Part of a small language model's weights: vocabulary 16384.
Each number is 200 + 30 x the weight over its row's rms, rounded and kept within 0 to 999. Layers, rows and columns count from 0. The size before them is the row's rms in percent of the matrix's.

# down: layer 3 MLP down (transposed), 3072x512, rms 0.00366, rows 1578-1604, columns 128-255
# up: layer 3 MLP up, 3072x512, rms 0.0295, rows 1579-1605, columns 128-255
down1578,098,209,221,166,162,249,212,211,232,220,193,196,164,177,193,226,194,197,193,195,173,207,193,188,186,209,177,196,166,239,193,157,198,212,216,185,187,198,153,260,210,157,215,177,225,170,188,216,248,204,248,231,158,227,188,190,193,157,236,214,236,183,164,222,190,202,163,246,150,236,230,208,269,163,244,180,217,197,267,203,196,250,216,192,221,176,211,202,176,145,220,212,196,130,208,239,214,204,186,137,229,106,177,214,233,248,190,207,173,211,213,208,262,204,235,196,243,185,138,221,202,169,276,190,221,200,233,161,179
up1579,095,252,209,283,220,147,156,208,196,194,215,205,207,238,209,169,245,206,199,187,227,189,179,225,232,222,214,172,162,203,260,217,211,171,146,203,185,189,188,229,174,185,230,240,162,206,184,159,214,165,173,228,175,148,227,200,211,213,204,218,187,210,170,241,125,185,208,227,213,226,186,192,189,183,188,166,221,158,221,217,211,228,201,200,226,201,189,181,178,173,159,186,211,184,197,195,230,177,236,209,172,218,184,208,238,174,205,201,190,239,229,210,235,170,185,156,190,161,160,188,165,206,188,197,234,191,188,222,215
down1579,099,204,237,172,196,270,169,251,209,204,189,195,190,177,199,172,242,181,219,177,204,244,256,170,216,222,182,202,222,136,214,232,162,223,217,191,258,200,182,206,222,190,175,155,169,127,240,174,196,216,262,136,235,186,181,232,219,225,127,219,192,193,244,196,202,141,191,197,217,194,214,207,184,160,197,233,246,234,162,194,238,190,173,247,308,191,209,253,202,189,237,174,179,236,221,217,175,234,225,201,187,184,169,273,227,178,260,183,221,215,193,203,182,170,202,191,230,223,219,154,222,165,241,191,176,218,219,214,209
up1580,099,209,173,141,226,197,130,178,180,204,233,199,152,171,187,187,177,209,225,208,172,176,189,188,200,178,170,223,213,185,235,107,152,246,174,176,215,174,214,210,162,199,209,171,212,231,203,283,192,189,215,186,219,192,199,192,168,228,196,233,147,189,206,186,251,193,202,182,144,180,145,156,173,252,239,191,244,198,242,222,199,213,222,256,128,146,228,239,227,231,196,194,226,207,184,211,209,151,239,242,157,223,150,221,211,213,238,212,183,245,226,191,223,199,194,247,214,271,191,196,215,188,179,195,174,216,184,164,232
down1580,103,167,169,176,168,231,186,227,155,246,150,218,197,239,202,160,165,234,202,195,182,195,215,165,141,188,174,166,168,206,166,154,187,198,260,180,167,186,207,221,173,149,161,163,216,208,211,179,146,191,159,197,239,245,208,175,185,161,216,155,155,157,177,239,242,211,154,175,197,225,239,204,222,197,161,181,189,202,215,181,240,185,231,240,215,194,179,199,177,169,150,231,244,219,213,226,255,163,258,267,179,173,228,203,194,232,227,166,160,162,233,215,181,182,198,192,185,215,229,132,252,167,194,173,214,178,218,199,189
up1581,092,197,193,220,174,166,188,219,204,178,167,205,165,162,199,214,164,175,160,155,193,146,254,219,172,240,182,233,156,171,175,224,166,239,190,216,250,184,167,106,190,202,213,175,174,174,236,193,204,147,210,156,187,191,217,247,196,213,205,198,230,191,157,219,164,188,213,275,193,204,207,179,206,243,192,155,206,224,230,152,189,176,173,153,214,226,254,206,190,235,145,219,176,212,155,142,187,219,203,154,226,252,201,216,168,161,126,242,174,234,206,233,198,232,222,171,184,209,187,215,191,131,208,190,166,210,192,245,144
down1581,104,242,209,211,243,163,157,171,154,214,164,177,199,190,211,185,192,219,246,244,189,176,158,232,214,190,231,205,215,229,256,194,207,147,214,254,229,177,209,243,191,214,225,193,214,251,165,206,191,219,219,185,181,187,195,199,170,222,175,198,155,190,268,180,215,165,185,197,207,218,220,158,192,225,161,233,217,148,159,206,194,113,210,233,205,189,172,217,192,167,272,259,140,172,231,239,177,238,155,200,222,248,229,186,231,229,185,150,251,199,140,163,140,233,204,229,165,157,237,204,221,222,200,223,189,194,190,210,210
up1582,098,181,233,232,188,173,226,164,229,256,171,198,210,245,189,235,192,210,162,239,162,224,165,189,208,182,178,196,177,204,185,222,215,205,217,181,174,197,241,157,244,188,144,177,175,216,224,255,215,196,147,170,122,207,145,179,180,199,242,177,185,225,230,199,238,184,187,195,176,170,181,194,200,216,213,232,225,239,228,192,191,203,212,194,171,148,199,233,198,199,188,216,203,242,175,226,219,185,219,187,198,259,219,161,216,227,206,262,222,173,221,225,181,149,278,190,202,212,193,182,191,230,198,220,211,238,202,246,180
down1582,100,201,181,209,186,214,216,203,206,177,173,183,244,204,171,204,160,235,236,195,242,192,225,231,198,152,208,245,171,235,201,213,205,164,199,190,203,195,273,203,213,211,221,248,226,140,191,197,221,131,166,245,214,183,182,115,201,230,234,198,229,172,226,184,203,179,198,134,233,196,145,212,227,194,197,186,210,185,175,196,195,199,182,142,228,195,185,230,181,187,196,228,161,180,221,202,204,147,149,231,218,177,202,226,169,213,224,157,169,235,203,199,185,202,179,210,217,141,230,213,159,187,190,177,221,211,189,182,185
up1583,097,205,216,143,201,226,167,227,191,172,184,194,199,256,191,205,181,239,246,219,195,136,208,212,192,237,192,177,193,192,142,132,177,172,202,178,196,205,213,162,236,259,205,207,276,169,173,236,224,169,231,201,169,207,178,213,241,209,194,174,190,203,232,240,159,227,222,193,200,228,210,189,187,240,154,218,197,216,175,215,195,178,230,147,188,220,206,202,168,192,225,164,199,212,156,210,191,218,235,159,236,240,228,242,151,201,238,205,205,265,222,239,179,243,190,121,186,208,234,183,230,215,163,218,183,218,191,182,148
down1583,096,184,194,161,164,173,231,161,261,195,241,246,181,195,149,193,187,221,237,220,221,191,194,238,205,194,163,201,168,184,157,212,243,215,189,213,250,264,211,219,196,197,172,206,155,163,225,207,202,203,183,204,189,173,196,234,222,205,170,175,194,184,145,226,194,181,198,208,181,133,195,251,245,219,152,161,238,151,186,223,202,174,243,216,249,213,251,219,189,230,172,218,202,201,225,210,200,189,172,201,204,206,166,182,204,223,172,177,186,194,227,197,148,199,221,248,206,181,179,265,211,199,219,147,213,238,176,229,205
up1584,096,195,177,191,188,177,196,247,179,166,208,208,220,167,207,203,178,170,160,200,192,178,199,221,154,218,237,231,226,237,265,190,192,160,202,213,146,171,171,184,158,203,215,186,202,200,132,177,220,223,223,197,210,183,157,252,180,211,248,182,241,194,159,198,231,199,212,197,97,195,217,191,203,249,171,212,161,234,185,215,153,206,160,197,183,281,198,177,209,181,197,234,183,179,207,141,204,253,181,201,209,242,188,220,282,197,158,258,211,238,168,162,223,173,216,223,207,206,172,257,170,185,234,178,220,207,173,230,159
down1584,095,161,193,223,183,179,190,236,187,216,207,146,216,126,137,223,152,219,259,237,180,239,222,197,198,199,212,175,187,232,163,205,251,182,185,203,205,127,177,205,214,273,174,211,197,141,200,204,206,200,183,212,227,218,220,162,235,242,172,165,216,251,205,216,190,210,266,146,189,245,222,179,196,235,201,200,179,204,145,126,203,224,147,187,204,186,271,216,193,173,223,182,191,252,171,213,129,190,160,196,161,217,219,188,174,200,203,162,209,183,171,133,187,198,183,196,187,238,267,160,225,181,199,190,205,211,211,206,245
up1585,100,224,201,170,209,173,231,187,191,231,195,234,240,196,152,175,214,197,184,158,234,213,179,258,258,224,226,215,242,166,218,165,199,254,169,157,187,158,202,231,178,126,199,218,167,200,176,224,190,219,226,242,186,243,145,188,235,190,196,216,187,164,210,209,239,227,190,223,200,174,167,199,199,145,210,220,185,143,214,192,170,211,164,173,192,249,231,176,220,232,229,191,154,249,213,186,253,224,202,186,198,191,190,154,187,232,221,234,184,233,270,168,185,165,156,216,166,203,177,242,202,295,164,201,224,211,154,141,210
down1585,098,194,206,177,202,197,207,170,136,256,185,189,252,242,190,176,232,186,229,199,191,199,166,162,192,207,195,157,229,215,239,182,183,218,208,188,196,134,147,170,229,212,197,178,156,174,190,186,275,166,157,226,177,197,189,227,154,206,189,165,179,215,195,184,240,162,183,205,223,177,245,216,196,154,212,257,209,187,189,212,165,270,186,207,193,223,192,196,219,190,178,210,226,227,225,248,240,202,225,186,192,194,200,117,202,189,236,190,201,199,173,190,229,231,150,181,153,176,217,240,235,192,178,150,255,222,268,198,177
up1586,095,208,221,197,224,172,190,191,225,215,157,240,158,230,223,178,191,201,226,196,208,218,196,233,194,260,232,190,193,244,159,232,227,214,250,174,277,179,198,194,212,174,185,215,217,173,185,158,204,193,170,227,184,233,179,188,198,159,221,219,218,199,244,156,168,148,171,202,217,165,174,220,202,221,207,247,225,174,184,183,226,195,168,197,219,157,198,213,207,187,234,184,225,265,203,206,167,156,188,205,234,225,208,225,200,156,197,230,177,237,208,213,250,231,227,179,169,171,152,112,216,258,174,188,182,210,216,197,219
down1586,096,217,210,176,107,191,183,184,210,168,242,191,134,214,188,160,226,224,165,170,210,219,206,185,241,180,244,149,181,173,159,215,179,130,165,246,176,200,145,171,205,217,199,202,201,180,185,186,251,197,196,195,201,189,221,224,195,187,175,163,179,146,200,220,215,170,227,247,205,167,191,212,217,259,195,172,137,226,191,209,237,200,139,210,173,204,193,214,165,205,236,203,205,168,215,220,166,203,221,217,186,271,225,178,148,224,168,176,251,195,200,207,163,184,194,220,210,147,242,148,197,143,250,239,251,232,178,235,176
up1587,102,227,193,156,181,204,209,211,159,178,190,211,228,216,214,189,193,233,202,166,160,177,226,202,207,251,204,214,180,233,144,146,188,256,134,180,180,176,191,152,172,163,207,196,233,196,213,207,206,237,200,221,188,188,221,200,189,245,160,191,165,227,244,185,225,194,193,161,194,238,179,204,201,175,217,243,209,235,193,187,178,238,218,212,223,250,183,226,151,223,198,182,234,230,245,224,189,212,169,177,177,148,213,228,216,172,215,245,204,172,232,221,244,200,188,222,202,174,133,211,139,227,193,247,201,209,207,211,170
down1587,109,209,161,142,165,224,236,162,202,216,155,231,240,208,232,237,171,231,237,263,200,197,212,209,198,206,219,211,193,197,162,171,175,241,174,147,200,182,212,225,273,186,188,225,195,197,184,209,180,233,230,196,165,178,220,235,243,177,157,214,194,253,224,189,181,183,195,189,220,242,177,203,179,226,238,225,159,229,280,188,256,148,190,251,224,164,159,217,195,167,219,157,164,178,185,186,185,248,289,196,233,174,196,264,186,186,172,212,129,175,212,218,184,242,211,185,180,173,194,223,185,222,216,174,248,197,193,173,193
up1588,108,166,225,191,196,198,215,170,152,187,200,203,164,200,208,152,263,168,185,181,115,202,208,194,207,214,155,275,213,225,168,192,200,202,198,246,114,200,175,181,202,189,215,178,183,232,205,207,236,227,190,263,184,240,185,218,184,223,263,159,163,177,170,223,184,207,179,190,216,214,205,227,181,253,190,166,196,271,152,188,216,157,174,216,262,209,258,191,214,232,256,213,214,204,243,194,226,187,192,221,158,138,213,218,212,181,190,259,235,184,149,151,207,199,183,260,188,207,204,226,231,229,192,218,115,196,199,234,169
down1588,104,217,248,199,171,195,181,182,190,209,144,190,197,190,227,160,169,170,257,236,196,184,197,219,206,162,217,235,183,231,191,178,175,207,200,211,207,178,222,182,178,135,227,214,244,213,192,218,178,220,191,199,176,188,151,193,200,247,245,198,184,155,245,182,224,235,206,232,133,180,198,185,194,257,230,201,175,250,168,245,142,188,74,227,204,193,169,204,196,187,235,176,171,184,198,180,283,231,212,172,179,238,244,207,220,192,226,177,163,238,182,202,188,162,172,249,189,206,214,276,205,188,200,230,150,194,260,167,162
up1589,095,269,247,232,217,219,159,150,196,179,203,178,182,192,233,189,225,179,204,224,194,205,180,201,162,179,201,227,248,186,207,255,207,161,178,178,181,211,193,137,224,181,198,180,191,194,211,247,158,195,235,152,154,175,218,229,220,167,161,198,171,201,212,174,213,200,211,167,143,198,236,200,250,176,210,212,179,178,124,221,166,195,167,239,208,231,185,192,249,202,178,164,164,234,245,139,248,207,217,146,186,185,192,160,157,187,184,259,174,198,198,245,152,167,209,231,194,199,237,198,215,152,217,274,224,213,234,243,263
down1589,096,182,205,255,249,164,161,224,183,172,229,227,240,177,216,212,226,172,222,249,167,178,185,166,221,247,257,212,236,244,181,201,194,221,232,195,219,214,202,215,154,171,185,205,160,229,235,204,165,212,150,181,171,199,210,116,177,208,249,222,223,266,188,189,215,129,160,206,248,209,146,205,264,225,200,175,247,191,222,208,205,173,232,117,211,185,216,225,187,198,235,233,177,203,246,205,192,215,215,275,207,168,233,202,196,203,175,173,222,197,185,179,177,230,150,233,191,234,195,162,201,186,197,267,207,198,127,188,163
up1590,105,229,259,190,204,219,201,214,207,177,205,181,180,188,249,130,257,184,154,197,234,168,97,155,175,212,242,206,176,187,237,146,209,234,193,209,179,177,194,197,192,222,230,226,222,127,217,186,225,206,243,204,170,271,192,143,219,239,214,226,235,196,241,288,184,155,184,237,206,234,242,139,188,219,224,187,152,213,232,176,174,213,221,196,155,188,153,228,214,222,194,238,254,226,195,190,219,200,207,141,215,165,213,138,231,205,200,155,251,212,181,169,220,149,219,173,200,235,209,198,172,189,211,246,229,161,194,180,217
down1590,105,164,181,196,171,195,246,207,210,157,131,218,220,234,154,214,225,223,141,181,166,184,179,161,243,213,261,223,195,201,187,161,269,157,206,160,219,197,208,214,156,206,275,193,195,217,197,236,201,221,211,241,208,240,194,231,234,183,229,187,224,245,222,169,159,174,214,206,210,208,170,182,141,236,231,183,203,261,207,194,249,231,196,203,229,253,181,186,171,182,200,184,205,227,203,181,241,208,203,185,207,147,177,238,194,159,180,179,190,180,221,285,172,212,228,191,257,195,236,196,187,192,226,161,185,215,196,230,210
up1591,100,231,262,199,202,253,176,203,165,164,183,270,185,213,239,201,271,228,140,221,236,227,162,226,188,185,220,242,210,188,191,201,182,195,231,236,198,209,230,156,207,184,225,207,212,144,155,201,203,243,263,182,189,271,208,233,224,200,214,147,161,203,228,198,167,205,185,227,155,250,260,118,186,184,217,129,158,221,161,181,226,185,188,231,175,186,201,186,199,218,219,184,191,242,161,206,228,193,189,161,218,155,165,202,230,191,166,208,214,188,188,243,225,187,284,242,169,139,275,169,184,199,191,219,222,180,170,261,194
down1591,104,182,190,212,229,188,204,175,199,171,193,192,191,205,227,207,120,217,196,192,180,190,224,206,179,162,217,247,225,191,216,202,230,178,207,254,278,192,148,242,249,197,219,194,202,206,174,201,178,208,218,201,140,204,169,199,204,194,197,289,160,172,192,127,191,218,250,191,159,197,172,252,216,162,210,222,203,244,172,178,147,235,206,178,204,209,217,214,193,209,208,216,167,196,204,144,152,189,214,191,200,151,227,169,265,185,181,179,204,222,252,219,233,214,220,152,232,218,223,230,266,190,187,195,200,195,238,184,127
up1592,102,208,181,187,252,227,184,201,186,179,138,129,162,165,212,235,164,187,151,195,181,175,198,170,162,139,216,203,235,189,193,188,157,207,183,186,223,153,179,193,186,179,189,201,204,182,271,204,216,191,186,200,164,195,186,205,193,230,227,165,242,214,201,235,161,182,181,240,204,196,205,168,184,248,184,232,212,223,163,196,170,165,267,207,197,227,174,196,207,191,264,225,224,217,205,172,251,176,142,208,212,131,189,190,217,188,204,153,201,191,213,222,172,166,223,196,208,253,189,221,183,186,216,223,180,190,183,188,199
down1592,102,175,202,284,184,179,227,194,151,150,218,212,154,260,121,223,187,225,200,197,187,235,141,206,186,172,237,211,211,211,178,229,158,182,212,200,186,205,248,170,255,194,211,187,176,199,175,173,199,210,216,271,193,227,223,211,174,192,264,190,157,193,225,211,219,216,178,176,214,178,224,194,216,214,157,168,195,173,195,194,220,185,156,172,178,238,189,272,241,221,187,207,224,247,228,196,252,150,223,200,202,222,221,164,198,199,182,195,229,205,195,212,175,152,237,187,209,156,214,180,192,203,202,201,227,208,241,165,217
up1593,098,173,237,204,208,142,214,213,234,198,181,186,164,210,194,173,238,273,225,262,171,191,171,300,174,222,209,201,195,161,242,155,205,161,160,221,283,229,187,222,260,198,201,166,188,186,225,213,180,195,178,203,237,202,166,220,149,260,198,164,186,197,197,192,242,235,209,231,234,206,184,211,187,165,225,185,201,262,147,183,147,153,139,206,190,234,206,156,155,225,163,227,220,266,203,160,195,160,216,253,198,160,215,227,221,225,217,185,197,183,195,204,198,170,228,211,225,199,197,211,211,242,180,175,232,194,200,148,167
down1593,093,248,198,213,216,177,206,198,223,205,192,187,188,209,241,215,218,161,190,216,233,208,211,220,203,234,217,152,183,198,178,159,178,211,162,177,237,146,219,249,173,196,188,223,164,234,200,169,218,213,268,237,190,234,193,218,222,185,230,196,175,197,195,202,163,204,181,264,254,145,220,229,186,194,162,141,166,170,182,174,204,196,213,134,211,236,149,171,198,191,203,186,149,177,172,274,150,186,202,181,223,181,169,237,210,222,208,186,188,185,211,169,220,162,199,239,162,180,247,204,230,203,206,160,239,274,158,194,203
up1594,098,168,205,191,154,221,222,180,200,229,207,205,184,160,164,175,169,183,193,205,232,177,174,221,202,195,213,183,239,159,227,212,223,200,158,201,165,169,178,159,198,176,185,188,135,197,170,179,232,155,179,211,241,178,188,177,197,220,216,162,187,180,177,154,183,189,114,199,213,212,172,202,187,218,141,220,158,185,196,255,148,189,179,202,208,135,208,132,170,211,161,149,185,233,173,273,232,227,208,244,225,214,180,187,211,183,157,183,182,196,194,239,196,171,195,211,200,224,160,178,165,203,206,169,194,232,231,198,156
down1594,096,212,209,208,214,265,207,195,173,180,249,232,225,212,181,224,203,223,178,214,195,232,229,179,210,213,176,189,192,224,209,198,217,199,212,221,230,209,189,238,171,229,169,206,169,188,218,172,199,241,181,184,170,235,211,233,181,213,201,205,205,228,246,222,142,197,228,204,175,208,242,204,192,218,271,146,185,233,195,139,193,188,206,208,187,209,193,221,190,166,223,210,190,210,198,133,180,191,210,191,222,180,221,239,206,199,202,187,240,245,182,166,267,237,189,197,201,176,191,131,187,237,186,221,219,173,191,223,177
up1595,103,275,193,150,191,201,276,182,167,228,218,181,168,182,172,178,196,182,194,201,163,223,189,144,213,197,251,205,173,173,184,197,180,176,189,196,194,196,228,264,174,188,253,211,227,174,226,191,180,224,208,205,141,187,223,233,232,187,247,206,202,172,266,206,213,191,167,231,221,208,211,154,177,155,190,207,183,210,189,216,213,219,217,162,162,196,205,252,236,187,220,159,243,204,188,208,166,144,197,185,170,164,178,243,206,239,186,173,237,176,234,224,272,228,240,194,159,187,222,176,188,177,229,213,132,197,190,257,187
down1595,104,199,177,170,241,152,139,156,160,252,215,199,189,194,247,185,198,247,211,189,186,168,174,174,198,212,200,224,261,220,189,252,164,233,254,130,209,196,224,234,197,198,189,177,164,201,215,207,225,137,155,219,227,183,178,192,244,224,171,222,224,220,152,202,240,203,215,205,219,180,205,168,199,175,189,136,258,219,221,207,186,204,190,244,231,178,160,209,223,205,187,247,168,206,272,220,200,253,166,133,185,189,173,185,157,140,178,229,205,232,199,169,190,175,169,139,196,151,180,189,207,221,176,134,202,271,201,212,197
up1596,091,174,232,214,187,207,223,191,213,204,230,234,235,160,198,210,246,237,206,179,210,182,183,208,221,218,149,196,176,236,129,242,206,229,170,210,160,205,200,253,193,164,242,162,208,193,166,174,189,192,192,250,250,214,181,199,239,165,180,206,239,250,187,233,242,249,161,207,195,218,171,194,181,240,191,262,222,192,165,172,172,189,204,162,193,175,222,221,235,195,135,206,230,175,178,231,132,172,209,218,125,235,145,255,246,264,134,186,231,242,157,256,177,275,207,211,210,178,188,229,164,247,182,188,224,212,163,253,214
down1596,091,226,161,176,214,157,154,257,193,218,176,136,217,166,206,194,149,207,183,236,177,238,193,237,205,216,250,248,187,202,220,206,171,181,174,177,200,179,224,168,220,171,216,149,223,224,211,245,181,170,164,182,179,238,203,248,213,226,204,245,212,170,130,158,145,182,194,194,234,218,200,148,210,182,196,220,222,224,189,262,217,231,228,201,231,161,217,247,188,157,243,192,212,188,185,246,187,212,174,230,264,205,206,186,168,208,204,200,163,205,283,248,212,204,206,156,135,223,244,180,222,179,247,205,197,178,185,162,213
up1597,099,231,210,195,183,195,155,219,245,140,209,183,194,219,156,168,183,191,226,208,136,204,185,202,227,188,215,117,188,218,203,204,208,243,218,216,164,132,245,252,246,227,200,161,229,189,172,248,167,160,168,264,229,210,190,251,198,248,226,242,207,163,244,187,176,195,184,205,155,202,259,223,211,191,193,183,186,205,175,207,286,187,219,187,250,170,205,183,190,186,167,183,196,175,223,230,228,181,204,219,218,209,153,192,146,220,221,198,188,174,182,227,231,201,263,206,161,260,156,205,169,191,187,172,229,199,226,210,213
down1597,100,173,178,228,184,182,158,231,170,225,247,148,193,202,204,234,183,135,222,176,183,199,232,224,220,196,215,179,210,180,189,191,167,211,220,224,219,176,218,242,192,187,227,188,198,186,235,197,229,218,218,191,183,216,181,173,212,196,142,258,190,240,192,133,176,201,207,236,198,209,188,214,165,218,211,225,212,199,186,197,215,226,174,243,206,114,148,162,188,223,192,236,203,205,175,219,230,166,189,253,185,182,184,172,192,231,241,171,185,217,216,193,202,229,241,175,117,198,143,191,194,220,212,231,165,216,223,211,193
up1598,101,199,241,152,210,138,224,169,202,210,171,178,211,149,228,212,231,208,197,200,157,203,200,173,186,202,140,184,156,180,177,238,186,192,215,184,216,196,219,176,226,144,208,165,206,254,222,176,175,212,145,179,149,167,166,206,212,220,189,204,224,205,228,174,146,139,190,220,192,252,262,168,202,184,196,206,251,221,188,231,208,236,261,223,211,220,187,189,259,198,175,224,160,201,226,240,188,193,204,227,214,214,208,229,161,191,251,213,222,208,195,232,211,241,180,196,220,141,178,166,183,228,213,173,201,247,266,223,187
down1598,104,171,240,154,218,181,186,171,192,155,183,223,189,262,196,204,226,165,252,170,236,159,216,180,184,198,188,243,216,215,206,181,172,246,190,160,143,218,188,168,176,170,250,217,171,205,279,197,210,212,226,193,192,208,182,228,215,208,227,232,245,180,226,202,259,221,227,158,171,254,218,187,236,168,214,176,198,188,202,207,221,220,177,165,194,176,226,174,241,217,176,223,175,175,214,151,223,195,185,180,190,193,195,154,209,262,202,168,212,186,187,241,228,227,208,157,222,198,186,243,136,183,118,152,186,189,223,130,169
up1599,092,198,249,198,200,223,193,215,201,195,250,266,176,195,214,199,164,233,190,191,189,204,170,184,193,219,196,183,229,184,230,188,207,157,204,151,150,163,200,144,194,252,237,192,220,229,191,211,193,222,229,176,166,211,195,169,231,238,214,147,148,240,185,243,192,212,145,176,202,237,212,208,259,267,222,202,191,208,180,187,198,204,210,259,135,177,230,196,250,206,199,184,204,238,197,225,228,183,226,209,189,208,172,185,215,181,238,268,147,210,190,175,219,174,158,167,157,266,171,229,235,222,200,241,154,181,203,190,177
down1599,094,246,187,204,209,245,220,201,177,177,185,229,248,215,163,223,197,189,249,168,222,169,192,209,160,135,225,206,190,176,163,156,208,164,188,199,227,192,208,238,139,202,177,202,205,219,231,204,197,166,205,171,219,243,216,158,240,231,212,195,200,205,221,178,207,237,214,174,171,220,172,138,269,230,205,202,208,209,201,216,174,198,199,225,169,159,189,200,115,202,189,193,174,196,206,234,194,209,194,225,213,178,153,157,192,161,196,302,162,193,214,161,157,181,185,185,204,220,142,209,197,219,194,223,181,222,255,169,149
up1600,100,214,180,244,245,152,173,205,192,220,237,206,203,171,155,150,199,164,217,201,221,178,220,210,224,174,191,144,209,150,232,206,180,171,172,159,220,244,178,180,222,225,206,254,223,150,198,148,227,252,222,206,172,229,180,173,197,186,196,205,227,223,211,220,188,235,190,197,168,173,205,183,187,208,204,170,217,189,166,218,158,174,166,244,188,223,207,281,202,200,174,193,171,202,169,173,180,177,179,223,245,220,161,173,179,244,188,174,187,262,224,221,197,212,180,163,239,206,264,215,214,176,193,246,144,214,196,177,205
down1600,102,146,160,193,168,250,235,189,123,223,217,221,168,138,256,171,195,207,203,244,184,198,197,204,181,192,180,170,176,197,224,246,199,187,198,243,206,213,221,219,163,186,234,239,214,179,226,184,186,234,200,197,244,156,170,184,249,145,153,184,180,172,210,219,180,159,167,159,189,203,134,231,186,193,232,161,208,207,208,210,220,210,183,169,199,235,158,199,181,283,223,190,208,166,213,150,239,209,228,226,245,253,254,155,212,208,168,181,183,208,197,171,210,227,271,198,262,256,216,210,215,268,171,184,190,257,202,210,183
up1601,101,266,211,199,227,173,188,196,194,205,200,207,254,206,197,265,184,224,184,184,211,233,210,217,240,162,247,206,177,180,203,225,196,251,221,222,186,167,175,182,208,210,175,221,199,196,196,232,209,211,160,172,211,236,256,218,201,196,250,198,186,205,202,131,154,189,218,228,265,245,207,164,159,209,187,180,176,179,205,221,191,222,182,244,218,196,182,196,210,210,153,258,229,208,238,195,194,263,188,219,205,197,182,153,256,232,213,219,218,137,148,186,248,181,227,207,141,184,227,225,215,146,174,232,220,184,270,182,284
down1601,102,234,170,178,222,123,222,172,195,212,158,216,236,239,109,222,195,189,211,169,203,228,204,191,182,229,233,238,185,175,177,231,238,204,196,177,226,173,201,207,220,227,195,210,212,232,204,202,207,233,183,232,224,179,233,205,189,164,200,189,159,206,202,195,162,200,239,169,240,205,174,185,184,215,182,167,184,195,194,204,162,177,223,240,213,205,173,175,209,168,201,259,163,220,222,188,169,233,158,196,255,199,201,179,232,198,184,195,227,169,187,183,206,120,212,227,184,237,179,235,231,207,216,199,200,150,261,193,189
up1602,100,166,209,181,207,223,191,147,209,212,189,230,168,257,234,191,152,230,174,165,219,165,221,167,205,185,183,154,167,202,197,207,266,206,150,218,281,215,224,152,210,233,191,162,215,236,219,196,212,178,239,204,163,189,205,187,146,154,175,169,185,201,214,186,243,198,165,203,189,236,162,196,209,196,169,193,161,181,205,200,175,236,265,177,189,215,171,201,202,242,166,207,224,197,170,195,204,184,262,170,176,158,191,303,233,206,173,175,256,177,196,168,206,230,200,241,197,182,198,228,233,225,230,210,174,249,213,202,209
down1602,101,212,216,230,167,173,184,171,247,151,183,200,198,152,207,241,187,159,233,252,151,179,210,213,169,184,268,199,236,197,236,191,168,221,248,182,199,212,227,165,231,184,215,192,265,246,210,198,193,260,184,239,195,308,171,176,201,202,158,237,201,168,167,185,156,199,204,209,179,160,254,242,265,203,208,189,186,217,271,179,225,188,225,219,156,203,220,208,245,174,236,210,187,213,208,188,177,230,148,191,220,198,175,191,226,193,182,193,164,196,249,259,252,211,212,169,172,245,205,170,212,211,128,163,239,194,199,152,182
up1603,102,200,196,181,187,178,239,220,194,216,215,209,225,194,152,240,219,227,193,210,208,170,202,186,185,214,200,232,215,240,212,185,177,191,211,219,249,210,227,221,290,145,189,218,180,192,152,176,180,203,239,255,205,216,183,171,167,170,182,202,246,177,201,229,188,252,236,135,169,156,174,173,216,184,191,197,213,158,197,191,232,205,228,150,193,187,248,214,185,236,223,164,235,200,172,209,190,192,205,203,228,187,208,218,144,220,205,163,163,186,165,186,164,173,253,206,155,235,209,234,184,235,238,205,198,200,156,171,203
down1603,104,210,193,239,210,232,206,202,220,174,196,244,229,169,214,160,174,168,216,231,186,161,194,196,222,176,194,216,163,163,187,162,213,238,195,207,174,203,224,158,256,227,187,209,186,117,189,160,187,206,195,193,239,199,185,175,198,186,156,212,168,191,165,232,200,232,185,194,243,231,192,230,190,202,172,212,192,229,206,264,219,239,216,231,278,192,172,245,169,202,161,163,221,257,248,189,209,193,196,255,188,229,184,222,203,184,223,248,224,217,232,183,181,212,230,163,214,225,213,121,245,262,179,225,173,206,183,240,200
up1604,110,178,215,194,218,177,170,219,210,197,235,230,242,218,233,226,199,177,253,205,199,159,152,209,213,218,180,220,191,216,219,166,175,201,236,223,163,245,154,202,261,201,216,214,286,185,206,157,204,178,194,240,234,219,213,228,222,207,231,233,155,187,183,212,261,216,205,209,246,212,221,194,200,211,169,201,153,209,182,210,241,208,187,192,203,237,206,187,209,186,161,206,155,190,218,199,238,207,138,234,165,174,198,248,161,173,222,196,172,197,202,205,202,177,267,192,227,207,171,204,217,213,259,175,255,165,160,152,234
down1604,112,292,217,213,188,228,186,190,200,225,224,227,200,206,215,192,174,200,228,206,241,182,208,168,206,170,198,208,137,259,217,147,233,207,206,153,211,258,250,209,188,201,192,200,211,171,198,263,229,187,200,180,226,217,197,207,199,171,91,197,179,228,164,157,210,169,167,222,222,197,237,234,181,169,204,274,160,205,200,175,179,183,203,181,201,142,203,244,213,177,199,163,228,174,181,245,214,213,114,199,221,241,130,211,147,187,210,194,231,193,192,147,158,165,236,216,200,235,157,227,195,236,210,154,187,206,183,186,190
up1605,102,180,189,259,224,267,197,176,206,212,206,164,215,240,212,202,219,167,160,204,244,176,159,231,251,197,224,168,195,198,190,230,236,232,193,204,146,189,190,203,225,166,212,180,146,239,179,185,227,206,250,202,205,200,220,136,256,152,202,201,183,239,176,221,213,200,187,224,209,261,205,231,188,183,206,207,232,171,178,180,219,224,215,222,146,187,147,240,177,258,243,208,182,217,141,159,209,135,201,195,234,205,200,248,177,258,216,159,157,175,165,274,177,186,273,193,202,188,183,147,218,195,189,149,233,156,211,162,175